Weights of a small GPT-style language model, trained from scratch on English Wikipedia.
Size: MLP 1152 SwiGLU, vocabulary 22195.
Architecture: RMSNorm before each block, no biases in attention or MLP, untied embeddings.
Training: 616M tokens, 4697 steps.
Each number is 500 + 50 x the weight over the matrix's rms, rounded and kept within 0 to 999. Layers, rows and columns count from 0. Numbers have three digits each.

# layer 8 MLP gate, 1152x576, rms 0.024, rows 331-394, columns 0-71
469580543509549445467428432569530594411341540546549539492457488449499406453469509534526517473500474504541623448509485470460477434485392529506520508556477478465531508406502543502480428486525549595514474382526582498471
470508579456516493547494495462446600488501426461499462461470493481480431463535490543539474486550549557568617555436569483549474434502489495530493457479501493455472509562498470540533568551512539486470546542505491480523
505436554515583534416452476455444404495527569521531510440557523537455495553487442499398560558541487510465537472492510490483462504475548468500485481574415425566497446497500486434487480494528493482558528490470493478536
580497429414438565400527474513561493566539518487653593530492415392503525594461503490519437415486514606515457578576509483554539553539423504567505450403514567502487525596426542518489566519568481415530441445472432454547
447530458525644517471545490539426522490431485571410576631601491511482544383475550510573634556540466438546510401482579488480445532480499532436464540473501475533467506446509465499578601525450473468514442541439462355460
472537595548582499413592552519537548525421504516558407626570556556592457528554470428481584390531551581505500499512530420460535493454413528569514465455546470490525491538488533437493482586413457512508533540570546459553
449465540621524456463500458488532555506554519445533524471513478468561465565448505368409560509592547453582513460447567483542508559523432546519470481487565499512393481472515529503514542474483563499517601605615518508444
450564463509492534490484500470483469539466484518490475514451511400482582412511487509507503517460404542522480512465462532555366440513419550451433479592440549458517564496509476553571383419529480485474533547518555522567
474433583527493604458509431499421432620505557522446467504531503449457430504439475531557533520461512534489536531536426445561405492496520411521421505467609575467561427523616562515469496522538457486496487508523540564466
427523548424522482471488525437460437451522511479482515531526589549547428496480561581500492553544501527490428498442547586534557573573420492440521535530555593440561487426493445461471490505521433501515627472648458490547
504536494459579530526484446510494540491402489596472584523571549458537486361509452513482470544532496440526560444537429581452531479504573584557469553449528481485528549474409436573494458530516536499501528497545490535449
442535430463522463400523523483499622557460482541480531438479483441552593489482492539472435492409526534471564500493559547476575462539499487518508553464484538533579518468516509538477568515545505468552513379513583388416
517552547523483451530516486390506462542496449604459489448536422470416564494501522450539460464457487530442447541499532462506477510497452504537538450512540488514513476535612500499527568456499537501501432561528496519526
509469563438564481541458516553550560500531457497489520472494484473535532524496492499556457414495571596497467498486460510526549562598530526508504485569463501407565551504581478513509601510507504496426561421558545488593
462517520516551505529463538418514533436473323511464584538567450596539438532531498591444412553445493504440501524542592437426375498437459482561447594471505565499444626493474452497562613530515585479531556571621578460527
590510586550566531554547458507451565510499596487563447522523428583463466557515539559520518449543510561542498524507439535584498535484570493607496454533500405570488372596550571457405453531509527480476564386528599470540
485548481455454419504464457554514498481439486544567498489424454513500461492470483576486432521562438523486503476430495460498630481422456667494582616411509585488479527607447443488520490571469411497547507544486532512498
463528486541440540413500512423434465415476545589475480516560500446522583609479584508440552511444525495427514441502426595517429457542458451453461520616576541512519475595538492551509479490551492475528500475482408456563
518471523552496557452517590498526503491501474507513465542450468518436542447475486433461517529536528482476455468588501553541492507423541440532471461553554463534474429433607546522461493410466518572558570460440373567399
555451503539430566530446461473561478500431516492454488492436512536565499524482581529450544486401572586441522530462530471506577620473472587506480508511507475469450524539488517523555427460562469542389554497558526461479
437513375500504525485538572514555479572449505507513494603458516557514498484566485507571481499502519543497560489467496402526483574501420434465507577520395542481529338440555472509499450538468475444459496526493473417576
496485515588504540525549536471492508537577519500435456529542510476482548483477478542468486517453484424506537454431510535473498451530497492448511448450490531528547501518508550570539454540494476433474525524433515554502
548481500438541482448508368496570504538471396608510502526487520446541483572462559513465484535479532459424495468592515431513475483423563510447477417527579623486584537616521485520529512522536503491505471581490573470532
510552505426493561488454514511444536446511427576516498502520489551528502420494528502480506500552540483530372448533512453455476538516480509487577481504470457499399545510447497364468517475447525448459499535485544527481
569525564523500536533533497516549561489488512534529528413384539360456553552494435495558383497430489395487549407512456506467501526521545488494451509510532524430454494580469458483419464474517492347490507511519481546621
496549528519435559468554598487389431477532485524426431515519544476552619505526523475490472542525397545491492501464464441531468395433523463494536497529511502539522442477510491525421456458486492501534571576490448498414
563466490449521544501483448519533524545513443476492512476544515494486576554562501535424419454485466563411455482547484532434526452503609533539524543389465521534470453565453495505403570465522534504582504436453436461446
484438565444445500450535614495478481425467431543597473534531590462494507559490480514507492446506461448490486507530482558592587544521492573465526581485509532488524499472474444480496513533467496514619540493412483474555
511477443474458553536563476481454555432512478537551455520610384469521383511498480378507507436527541557463429534464538490454562500423537499584475521546489433557509474513482476539411463440474488490482569581458592483469
506514463532577534485517419513545572587465526374546561505540426504445540450523532492552461530450541515478587537467466491479486447578495483550496534460546489475561409440489461513573520496491534540517498504506517398546
531480458445372476461487509459475488507494536498512461456494472529574513580491529553566567516507549562464468602409548478424440423499444541520524427472569621510372533380491576514461512550524476459472564554483508457496
523499536479567473546535494469526532452487507476522515490547490494519452567536454494551447436527541458523394538530540462440411574444508445515487559425463477488496450539458476459519464561438515454504567479541453491497
494619457481513549502436489501459543521389506479544472423457511515424521511453438519430589488482525488440490519563551433471524368504548450577491510488462563548524444506516575471527427450445676476414521456560501468532
485512533505385527422404522427473547542473375426532492484514513436533543533444455559512450491466527501482492507389476489482439574483384455500517471522417505455437443448542441545530536519492468538571451473499506566513
468491435497546549517490504587549543484526510495439522496587491513486537517532479557527538508437514489462486460481629588398451467422436511498537493452452455381500515502509432505473474455524388481493440501561489424462
484468517498410471508486491509452518492472585452545487433476555470483507468509474423487451528500498481457484506486518581490606507479576451458492519500669515534477501562541520446563460638493556498447557471476517515481
450521492549535508480527473488609526543525522507489479433540500560448536510555538508500503460499497472499385532518540524470452509508473385486513489524463469522476540501555463473484532398556549424473534559534499517446
498557462485521392520530526467535567457512379533538528502557518478453407487498476526490408536541490509510532439527480478542484512484476472542467445503516534502500514483477493501453513501481474504475586522522503512586
510553474516504577419459529487455448435504438492602568459412519496522463556505481460473409533564542462516554565454459470479499477459539489484530485498537576514427478465482484494509390601414447455472508536542518541452
501535470483591528565487439417503498519428452549544446536460449452509500501477535608550465520514472461540461530478479497494495471499483401544514573566439522463574406471532477366547482444510448490560516400416516532540
441487513455503598551546452591487532473547456493474461550483529536480521462524490478558562543547470469461604403558506408456525631471420537531585417465459503535435452440453442579529527562520514534471368355479493564552
465470530436494446501510534492475505463517587540454542453442511503467487567440587521523618430416504438479448531473446508484415483507427553474496564499566449638513496487452479504536500540457511519462454516479507505482
494446461543612493510550503588532551473581514610491491508432338487479507434560525447520400537471521453549471560455527475481634458508482442474468500451523559487456469506587507485552498509542449523450480457607437459549
575581500529535422508455479476461493522450548410579459538452539500462537475487484523503451493540490482469514499482536425460500456427441530511465551502555538478494428518460462432510452472562520461534500415550458469506
491527549434539528559506500493468585562608413507491473462503536497467573515469579478426491473480554549490510530552465484571542443561547482506461489570564508478524509581541559549420550478559495388563553594556527543500
597461509451508520535534518507454533506500447513529455557511498486450456525372474465423464425536537495553422631542480500523533553515554482495567467466443449550434422512455547471461548532427551545544475577506482488444
450471478402548554466521445486549525575531399532475494564576440445564519510413517495467527512495466519519495493467521539492518449481453458520553465533431507556567426456532540517476506533554547460619517419550479506470
476457555451536503457442460511445583482483503500467522455510434472492506504471505576536543474496560527533630519591463477462528515515442533515560422480559472485544488451445532470406575562422435527490474493536498502509
584535334540515563520387451426515482457507472450496559438577443491504493520459427474526465590412434446543489459517566494552519482569576427539417539487515570494523459492521545472492525535445484402563540536527551624495
497475474499533470477495567575528590430452490554501524533559517430525494524472505570412540450574491479545394483487528555576608503539502574511496429540515482434525514520473518422551480477463512582476483608470549607510
444548584479498517517520484537475532516555451442570462435489458493495498456477546487546517499584523531531541488417509532442435477452461607459544541434564616448461526503497472450623424546503511482439514509421441414494
462504486532404521472521461454496539452495510521515404565501438499600545544495535519465581593522512502527587456400414552431557488465459425428445457513597478498493462574468527531473467534473430489416445592408619462482
547501483556453467496420497442434495502451434520442545387547500559512507554524551542498496475478507419530508509472564491462499381430415515504571500512521576471466505477510525474478518500507519543568445627535509535459
470527490458447527559596476460517439464509567508424517542469517490513540420482479534528525499425478482533471427566559479584469581491404486434483527593463515551530401417592435505446535382452506427516411446493460501585
519455534489566489470537495527502491499513477468497453511550359440487612408456487536500482494599526563536450510513532390506410439479435469540560538507504482486457433462430538505499587521515452510467463418555462506540
403533579526584486532414519545373461431553490488430532486578437380451455496491442524452620445538638528496487500534543542456479487527474442445408535519490577482529481479523565425508534486549469587406557561568488452453
451467500508523545473543586435525437539454482511477508414497454488502522594433444509518501533525547509437542548540536505542539524461491513585496457464525526488527532505560440541567514506501515428522545512506524425437
531489505505442465541485467511472516467471437458438425548594573520512460459583492664579512601487585527397553521505529461592485530561502442437590490500486535600505534465540560485461571530559480479519421484588549421563
528573399482513542517440418402536507480561619505465412507575476550495557519538468533459481502448554550514490406447508474449536522545505463494482556446438482534420453496525516484452482568454481455480482530446440443560
560461586448449563505450446512562441617504503523512549497413462504571586444574593617434462543442397511408447536509481495453484480558516576558505542507420568420532444466521483428491638456398548523639508508481456478579
558495490543497448470501482507479499396528472552518467479517557494544539455509534491540487395348529530494450577522433436466498575468472483531416482500571526593488496537420423504540516557555528513594563507523462494537
512504459512470523520563487562459514439304446528504451464480511564509409453581561557499491606493556456491412497528468508444552464497457559585463476446401583558464536547442577469470511373517477449451471513513515422531
464535497425546517415472496494509416601403551525422504504453504476436587535551591458500516551560499397481560490445538542466446521520467502516564506543421512479515468454565489527564495494465542550458551546472553591526
389509510498504480459483550510496558477513522432480418493489499539467529558605493519413436482449437506422556547495518525437440505506477486481545418396516492460512508594491508510448542549534555438547512484532476536461
# layer 8 MLP up, 1152x576, rms 0.0236, rows 331-394, columns 0-71
538496400447581558518481466478513515447424434457375504496489646589508596501447454539515506435442524441528528447561370473485483531439458397513566514511428462550485502521539447472488550461449444486429466540514509564492
469522513480378416478460567502494526447467513529435483518510583502477452396471467466411453526601547492504510627548495531563504409492544481480503469444489481546426539557434458522506558540498502558540487513449541455510
509485418427507533547498544440452481447496527445581614559579501489452489505462479495535569521538496467576402575448461451569466473532494430446512502498466464602499486533469485465579396461382480506488482527566494474493
520485540529443551461648476504469436580502518416504436592585591501519513456470517548485549510482484537483436492482554484495486470460487467434522486495554512499520411441505584512510591466560497505585432527414469528579
449570455572554496459525505389520513533526550443486537485566544541557579496434455530454463547465491517499533443493532484499438495506542565492462393578456494439503543526459504417571416525497535422523540517389480555541
627558386480524455516573432497483599506530518481483551511486485468596437443503475464484457505465450423520504457480500497545503472564549555520464498506503573571535440483500562390500574454619502386498575477466553505496
497497427508558497417488584562496571501505416392527461547502532520526474544424456444412518462502523532540515515540515511485512518486479531508574562494472554556420474415530554502491504457486473565402484543581490520389
504554507573525493414538409479437476467458443556476439501470490357496607501395398485446411533528481503555536533509618491500482471550529547517514548461536606488468554522430559537520470529433524519524488512461553401507
457596566594435505518550418597548469521434417417520476541455509596457501472536511489514404399459407527513385495466546437550464501470475595482493479577478513489466487530389472506501497428437618587541634467367509427459
533519524531536488480462491467539534445584588444509504454586459526543506457486428477474559453526495499504495496453397417502474458498578544633515474391558571454527468412472468479488516473530506594467490410534483565555
456508527472531446506589439536487435507530461503444559467474485439529502483466506476539514462617451452550510463476570419470433474560492525541483490475512583457491467498534453448513460477415443522491448513547450528453
539644525557481567445586561537498548470460485527483514518504480497490534469461443485535430422472473507534581557546555487474539503444503555499509556578474475581481512512450504484472434536434521472477439469601558504387
464429582547432485586490466584599564494476507448504481538489497515416683478515528478416498474539489581481470538590566487527457504477572552512481510490528542443512599507476446610519571479509505452521562492498374591522
529540480482485491493591516532520524589532444464485575542533548400531488469557537531377487551329456428495523469452455536441537453464510469450410447454513434566565530532584560426523485418520525533471490462558521483487
525528388538566446447402445445467434470541508545609509513477415475475582547508512509523534505527572597477478556499452538470542471468469519507509506391521446499468471444533450421449536464543500541481571566465544492563
480512471567449477541506522444476494459544533543477453433468533586467495543549517504462440570461454498530437515430547467574404555570525587493602483556481463472607560564445559537466457556595507386484538564491461490464
486440551498589500509489570505396466497509556412538603519515445471503463504513546481475436529504523528497611477467413535574435416485558457514527542493612477529433620461522403423507451446556513484462445644539553459483
440420501561426441491449452417476400465542504496483578508551452536407558446572471461546486488477548493523497473551591470564455514426518374406368453448566585497511537532512540416523498528489484526454572508413420481497
497492441469416386423517525546447558441510493552499560492496459542519488575546463475467570455557549505457484508555589551481439489465530567557496451513509452512510504580488453500531484447512591466488524490559483517477
441525560553523555429481382518360502467409602395513509457557459430516559534546403522437479410417415517555422500411453447462535487457577481542484473523502515609483479518594545535475516554477563508490443464510434471522
479477560511473499402421522494472528420649474534495532548473524543431541488535518597439490552394468594470555548493475516528539530545503460452422542537459546569500508558464532444578500532455511539481461429536496482450
533611573495562567570614427540474518542498483517402501516447479512462493516429565516520561448490487517458538645580483501484449557481542498477504446437540530540533476548507494547526555505568569512589464554514478485408
495481524634505470459521493445508487532494441467577523483507499514552510488545506450550533480505491453537515520477470506537428553468529556541576563449488435544414536478600487486489511541495530536325538544549466479437
549501388508504521511472477487421495521622505551504516490545496503376508498488493469474492523519509491467432472472481469510602492562477452518491471538582423548446473538504492484570585451556481446543553458444601477445
421526524606476512491444454510476549460486483496433564528468465528539492477453520473517476456499489601521569470462549420493559498454447474593439616645454446569503483511578468524520478554538490506525515563530557495545
534457399413518451510457524430455481577534413503422539506544491582398504469495542483576541564489534493590506507632579463560547402541476559484560463422527432478486406508485474489586451511509497509485538455491402498595
496443454467462376552471459541482455511381490561469528599437511568425470503530631469519517396526418535525442563557480450468544514466508539514427518502507531480489587502506496556506524533485441498433456534511595468457
473569550430461572590480549491467424484534404455519429494517491470468523462545440546495456456448501545546475495541471466470463589484544532465486548573504486503433383457543489459399550538531593535595534526476519564472
504589492532471486484532531531468503522497518493429469519367506480518477510539513369539502372475548517486508439559521493508502461512482499483588513491430505619502370443469423524510561563528503520522527425476567498524
486514393449510539377509495477568458474452465448539482520528550505560522566444505511413455506419507488567552467472484531384537432505425406488513557560478477576550444568567449376534522474415551540484405510488539485528
570548538483479531520434525508480492528613390463618566525494456516470587494401534480493552531521484441514525405479551502497478551473501483510495543378475527455505491457434439471455483545579463563354473528494475577497
470522486499498485518462484471482579588467560498446522566551491477494493532604412426465527596398575472449642476508569548434529603430441520448468563438459402433499458458543589505500474587447479449421465589451539528519
358461470515406430519509543431485516461490443513562473512530466460558516599503409592505442505581526389575399587494511439510407539426488541517537544458537554603432429557403458574444492441539482403528478610518497416482
501522439471464461451540459592516607577457535480483537553462521433509490529505458454473502515431514513532548439461547481407410504492429484518511472430560458501491427482552578463505606500547515494509609497456459435512
547536509456529407500525441442553548521510566493491492502525475618507410523503521489515454439531548390477511489498571505556413456491559511564436510537549481546538520558436410500391509458578426516469561544545489521539
541469584428476519551534468589541534530464463559392493550421515523406495422437581454461478542430489505595481469467499576509540495420506477468412493501411598485503405494514476623499404486537458576464414475486447497421
519436386480456541631451530521485506476462532572454498535487502533399477502625583505449557544445545541426539462453465569452544408479491541477564548439561496465459539469616500550436459500531537440539561510496577541521
444511490419474495476499561500493405500593448552426459468541509459511568528503451529419532495472503450501490439556501571537461446590545496408505515464478497516505536461421470474566376482504513489538508443399520541496
524525463489501562584484585473573437449448514427534499454436542572512505484590444410492467442500485485452473466480493477546530452486485509513518576551404527593485507530356510537523531520490473433489501466449589557563
554412520536488558548421487571525582502433572454484499453418476473470557477467472477481583497510527524481495418495615485388432460499502549464616438451627580447457508426472465477530517448505377435406410505475518499523
525522481456546492528499490544432553594535441439514526560555514500452602543482550454393466495492525442391579520491438578506441426412533455448482452547505572628499435484450525527532484598383425520455570533523536408525
466509506491450550485453511515495570485470487564480408468474533481478433481497469565572442525489484470422473515576517455579437495475490387485462433494473405547534508498463494444598579551460546457467550468475437511500
538505495564519485479511530466565558501506495472556495470588570538443429446547550576502460438449534480513518523502482570505430499638508482506417536513521547599481617486459567486420450492429495519472600466431450452480
590463399565553427543499443580473506508413425419567596553495566519449525540433448518466520490473480494432497446455445540518426516526554494472564515464493528478509451492567473533525531543460451523549494394469460526519
459567541496446534550424547462583502485527520466544491510574504562420501488478433548475461459516529527435612549509544472507513507459560506488407590535510466466603506455471559525539447516492510475443466449533460486520
385510538467368494504482470466447488600539434478510438553472488547487457542364499553543494446470527529516526501498495485556506553392490455590490500521533510513572505605503520453486426456536485537503460481525453593467
488475570497483494564543459449434482539520497534549457476512417538522560559454548411544513407472525479514490525478416539480572527493550526526540498627560577433486545500434547494512429465457631528525467499453524532522
463390553416479504499384551611420420473559519561621533426403456466408465457482611592431504498513477586517487474474481435361541484470448568530528592470547602474456567542479509396437455524472523564605527523472481539480
567588576543482548543522507485589511518537541521448527452404468544417533444491534385534537572491562493536455475475426557476541566480534427553526573479548646553500501537583584558465526488499463486531506572503471580641
421437587497470481514457507503491590413486479430457540482554468550436475448389573565531522531530523477512478470486531456588446570548417499454533497498499524480502437553449509482567488504410489514581551483529443419495
451454477495484444533466468529425455557583482461544487423513479508500561428540484531463483556584482501402616451437575434392482416491461441511574491495488499574449496458514454485597443545511501447433506499571571513487
514509471488515546481381548493526477554541570514522568433536581556480502438539596452456498507484529402426491471494525518532478511439486493502500518440510484515626520520363540484480509542466499442506493490472444509489
499472489470427612541485491499463549435563592498449509461530466524493361434405485440554532453520511474505464460473510380505468476466466577478562460572533551469466546536553454441630560462370559452473473498494569571568
476555463414480496538511427441390473541555449494497526520562518528548553595524473522646606530436554555486415517495463507431538488549508638502483469495513381497491414420528562488523527477520559562450482478525480575533
519598420487595490493417530546459586480520400363556516462465449541551593490456535427508557607460466485498489577439511470401483447508442554499524482535486518512441570460492453505459486518654394539572486475540610412526
496469485539412447507485498472502386425588437549484462457534457494509492553459489542624521464521549460549432459541537478537465499537530485465531546481472472460531466439446445532465435495482505506486474547400469483569
492559501487565421422574587491396568549524487515480467543495498456512565373499511544521597534530451520479442503541536514492541537570432530534541513470490460479492504523558561588519563477561490479435597523515514484471
536451524515541574551425468455544473515381582548421504520477425550423534472536506597474546518479529506415440476568557471461566562488425525547475470585498540461650489481521507530460445488484411471485496461423485505560
550512596455434565588430505509534533583491434535441550486444489493494501485521511479322445532493434498485519484464447600426480462566520579506485474500560488485522466484574561417507527500597568471593512498573496532340
599504482521556440540456502523498510454443490526445483566524503507468446396480423524463431590379515435510513523521494468537439479523436412459377541479563467575472566454473549535476505561512486451532521502473504533444
441505501550579548459500517524565543456510593558521550483517502571526522488486631604523454432487510484565569472378533490439438509512517500527470467502550511398468508534452488534511539506549457526483371500502477449472
476457539510521529563572475459575528509520447533445465533499481529606570468506479482603489644557492475561465485488555458561519601531536469473488410543445500474610457495588508495438529498497472500472427477453562471505
543463429614505528549395496501593491522591516589485570507526471532466512561513534476525494485471511412489458604506577481453506528569448529403522442517524488412469596521422498536470460567456518568448599555523491456480
423560452548475576524505517520497435435523386469464445548488480530433555459449519635560459561410442518492505496530417429463522499544528519467479570481532479533482475490500505528438556522498622470499426522473473555486
# layer 8 MLP down (transposed), 1152x576, rms 0.0197, rows 331-394, columns 0-71
522506553499576560453481457530567418523477553508490510510529503567463437464523433502482528547420503478490508558517502611442515504466612551621486528519522428442508507564447490498542572533555555493576492537462538536429
580477519489497533494446520404605473467473578500477465506517430533487506458490429505539483493456446439526500490584429522464514553580535434412432483477506451455555517625449618588418523471604485532532446513517494414472
569520453517560501549401545445502601441551516476476577484443545460427446497508568441416439442468461493484471438449519478484456503485508585460495518509556435445511491537476457529452535521452527432514592545552556534555
564572476467466563481539360550552414539488518488628556482576443489449449490469456511466479586539519538510414423399542456498539449519434470450537490528442453434475572518410519486501486517595431481480464509612585430568
454491504494543510401428484518526568415512389563438491535520524534416575561424522418433519519471481500456505493486527439506608546488528472488464490557568470453584556422435529470501499458491523481511540555454481436527
484495536527516407491562476510434588560647569456456520553545494430436434495455530433488516460543477482478486430480476428506485532464580535605526535437554437448522417563486519460601509506538548528502525472484517540453
492528539549499440394554536589497564512494491560512423399513570457513508519558515532475520593505544489517495470430519500397432546475494466508545423548537548501517459558491640547481491467457447507467535585440528517412
550510440490536458530452465433507541398517550493547430500524541463521534457481610487461490504547577512467446558446495427413465550477485526486484431544586597489449556429492442527518492466486500519463420553472495629581
488420402530486454630436422468593499515510474541444453487575408484537473529468428556506494563479416452548567481504607592416593541582498497572566458497449539422546494493433451467597553484544471588468517547463465440382
446436544527511534490495449440386529488538482528488487477544453470557466527485505583492511506527492498483479525496535483426468468513421552523562575500493535486553525548464525441465503573519510494543508548545495540505
451596451515496478529494428486511486452504451509529484505527469411591545489511435523474562550494513482468487414521528531541480491495521519532471525460481604592479458553528507539448616459551439423448541484534509510373
413592483493456486567464484481553443460538497484437569522423416458559370519477445442466444451559515459531406546526503612518483539491479513434499578472514488421606483541416517476532493482522452447415463451477608480565
426550503480524473460450471377573515514578469526452485510473586584502503549522504432592490467528482426529513422465566478478514500558466523423491480498604462447500537408452486482469495548488491413506475560544476480523
590498581583467526506626478463520440550431484475504507492520555547489503492396572415514489469503340561470496501396415462434500562495484579485486489548427478539572483489474469521508489583557488496587477497466522561494
467589476503517449477493499388471550471580474477495506513470538577565472460514605545516507454439518497517535440503521486506539477473374457499473463534540549569412403507511598595531526505555440487583469508459476492544
588439399503500527402383458450450555451478511542441449431422463531495535401491440505496573457432400520386488578524537429500464505594525466535542492476443552499494462398437418500504514571451463432490466568456585424471
598494467510490414523564519514489496442477541466514498554444517523582403529539457413501561545487564465425415411533555498540463458442438502573472501553531437544529500455458397489469574490446472488431463477545449459546
547520449529443516512532526572513510580474537533438556532493463573519441543483498441524484445559493507489542445487507476452557521537483444436479440462468486406604505449518569500546522481551476487530460521424475464473
539541459444483449481575616520533544524529487496574466558509425431583532521438473477629589507520514438433445454443490451437553520507549564486602488592502518454438493492499483472527495428587499551479507574494533449573
487443465475441448503507468448433539503442542524436437494506468516461427529431527493522498465444375435462463530496469484491537450453541483530580533463530536571435468533533514363554494530551533521491515471460508493448
529530521510561485460531536473480478494548509466488521498511494536479512483488530584469560537352560449515422480552450566490512520452538474436451532506541469533490499508513477623522573438565436518538511536510480547490
520422594575479474551506553531433518574467422496374513549551497481505479538539527489494541561527501558424465449500508568460480451512438551545504571494527498540488478561481533593472465484524504415496521500494508530490
526486557542513399554405587484451596585531489518458502515517479589454417496536562412497511515395466421525462471418424481563549491540517547512488581516493500491472548596422585540586618523482412490550431396491473562500
422424461503497506432549535487533460481488453496533471490471569561517541466435445518515549524497563582512477502512481581609513450603524489560501481488594457414562476496537504501525489503613520530457524495465478462462
567540514507511507464538536630502578528621486487513428561449463405513505586466540475500495536502491451482569437439514563563627506565571531538539450499406533503440599522501449497476487502491421444473486553599423510489
477508504405470543575579472416443473626442503552420493536523503603490409504540536507533534484533442536534467489491449453508499509526475506540524406511531493500511510530599514428440586490409481503541521454556480511472
506478411542479476524501441551486541558488448544484465582531471500517521491460480520478609535531462466482521528514341580503551492576485509505456534427571500480471581613470439574500505496466484498501506506585574520472
451476543483442451593467601491471476512458525576460557460525481487483492518578584430499613453451554454536470485573425494457489568492501574546556475506462481578494471424463582589542522539509529553490522454574619532560
515624554457569506466482476510486464415515492501492519406550512491491473517505587474511536482451523439600523521531559485349450494476449535550599485511556555492410537559388461506492491538471497451561398527468585544505
492448536465445521558483466460485570545520456487483470522501541541509564530434512467430505440480528477609562515504459572537547482527502573378454572591419466519432440476559465459590450467504497477498428492473459425511
617573475440467524489493483530540481466490494584398460445463546466493466542542555471489442620502462539520515458426511457523491499435514421551553488437509445524596447499552558399537529560538467551492455479411542516488
462519550516481554609468514441609537568471518594481516495376485493566513448533550443511484594563527581478388516519502503478513459436601537462441527491565517529532467570475577526523528410544523575571460553522567492470
500488524420468571490518505524552569458476479581512592383365552519541457481505448448515485456487445436473489486566662464498546588487526594534446439562543536445484515551402434532433427466479580443564450493505513407534
585594540482470581489544471626463580512471477505533487458523595503672474519452500501552506552493555497502528490426579533583520451549471483517496538475548542566401507484408438455462596476436523525471482564441492423403
507450453484469523554580492575504478496503518467511508516507588547556589513499441550606452522496517433513434468367520576579485389406453575520541466540529535452464478592545501488505495471580516585474478458501476501519
490563507483560609489448484537455460473410500566431433453456483448533442567420467477494538491404541476464498468433523500462566467528485590571571534515480498420535548531465536412488601515422411483503508436489491514543
455533456544488459496590513470492501603472544487517501511600415475506462542411481488418486472504511502557478484483552569459531450478519471433574482590477395518471477525472562368509480465533547446447474517453458472558
533508548517515489446421437474391518543437439500543489469499398404584493519437457450517548500478572542425483571488556471462485502421482476649516439533543428435543422399463529466549463469572462553480599593511483476519
518518480468549623485426512520521517490466533451458486391504573439562549489597404434418513481488405456461511479578525519523434422453507605395509456486415456571430518554468464574601472504499499529558504479397483505584
517497451590520604460540546491523494569466450532485474532465530502367454555512485540484543451500467409508465524491480526503441582410520437469450565508462507450455443506567505519521442586458525550511484539450457645486
448457517486459427560366499518588520495444396493570484486498477490482568496514411493561438442434465541471473515482522533494519478496505420370440488462438524524492600553458455520582490492381605532451479568531471482530
539562489466469485504473461552424506485491405495497503463541437520525553522485445437538504516508452487495499495514607572501493456562612400592550557513522541559496458499460481446536526464591521361496509519537471605467
534527383523579587539457507556432400544444541485533513414457581539466544535518528473501593518512484557422484502522456483463480590435518513611521545567448517427541529453530494512557495637451537478467458545471541571425
516498505587509591344483470447448452521550390481524542547536485529519465414533483530564522488482505500466485472526541412542489615597484409518479436409509521517603486515545547567490538460447459476443519516511489473561
490430488514573423456549501458542465570573504469501585420530571437436447481554515564534570469536506565556510561427521517443494462540511494583463560473507465521517488408479598550479462441468460475528532494449434488500
520428556413471497530517522455491505392513419507496579471464638584592458494414502555513345513475567514474520537441471477508524535444488522456581544443401504525481433436496512424481451481422457544539551495527499542523
490521412487513393486502481491562463458467492526460594474425564523489478396486435571451503513488500456453486570546501458488491438514498503449536418613491473461516535520591459479482529482544579526432541454634501527480
596562554403503408551566537536573498455503467393580555509505518521466430563496483496508456388448533520501496504499518494543536527470569487474519488524448519527473441512472462502514402504526491542529485541553576536550
476460472555431508508438519545530537465469534420436536530562473468431566462489469436511406514520618465497478561495619480570513552440525527493524561444501489483545439636642583515463529547471468462482481522578543485409
457518503509545379442473459507515526509544564514545549572563562488573513547484432538550520454566433484584523498412490540513464473476531498474510395551580565593503536468485514537489463554507429464570443453483532546470
450475479528400468493530400498572516397505439402461557423490480520494512486491445527550440459527545574523546503482523565517532458513556423368438500487536572473461543480481366435565508408572494433428567519555503439406
438536482462522510457400495526447479447408389476470675470499494517467503478490499487523524494485522536492497584564579580532479475502466524652493498559638463589452502422497424539469431542541494555484512512533487610455
494523463475478533481615589458493465536542485522488422502447545599442588483439496486498481370505472571456457454476495543488516466458524471461515431530570515508555530500512525494518532470580455428531448545443507557556
458439500523434486481468521396493550570415558467480521524455478551501463492500491522503491480445502492482470500481466526437455442437433469560581562450450533578444471543394450585426471489529421479528548526504525520537
414453524583525475459492490625504535427564523535464455418457564506502523507464481499497598531537447510423451441514476518448487579518506546505512406471576537485464569475423474435483495421529532435480483426406454502490
580600556460522579440477626506541474533383548535515489531441559482521592487493452469498538504454492551498491419514534492541507548523518489489546451461447509394588506556515510466440429537440580429580513548517501522404
529502431480531535452433457601509490545593474450481452461508447507466450524491461508450554516406520487389538457561493488539519598590515657597460534442466449429543474481479537511482469520507508553447479546486527495491
442405555533526476450586508472454485507473599487467385497476487465460508469501481550545534507446465501549475519444419524546536504519552444489499475390502542563458453486529445476559548504535372582447499493450483483467
399567498546494482512405485515512383504544400483592540493520516467438521504473522541447433455499516491441498545438532574549503493531479448512462491527588463492486486468519488547552487540459416454538468429480550521490
441425447478497539567514556471510436473581545575535403464466478438458508518535505399499527584434471564523536510421407511481465500502439521446506574493569498514554494432501492463495437489586483421483487496425403546449
463402519452449506534437434479467465469501465478423526464490519508599481384560512447550552504468473462535473594549487584500474480481504530502483575477498549425534401504509513523489568358567491514521467516529514586465
504436453519445417340564488533483448433515504468510570483515411428504474428492510470489517401537528433543489453460516525473505521623502426456500500503475491396561455550499462435411466400526465518590539449547478488542
552578440522545446445515551372496499483467590607539451437404528515498475522434490562591495413421545462489477529559417559489547497460517538488452478504441480369510529532523400469483514492422509415462518543453523468523
534478550466496487500439535547604535575498568567429528492445478512431607496573492564437490501534571499505479431449494560535453404579492485491533526567499515522535485526517470554515472455509462462490537487523487521560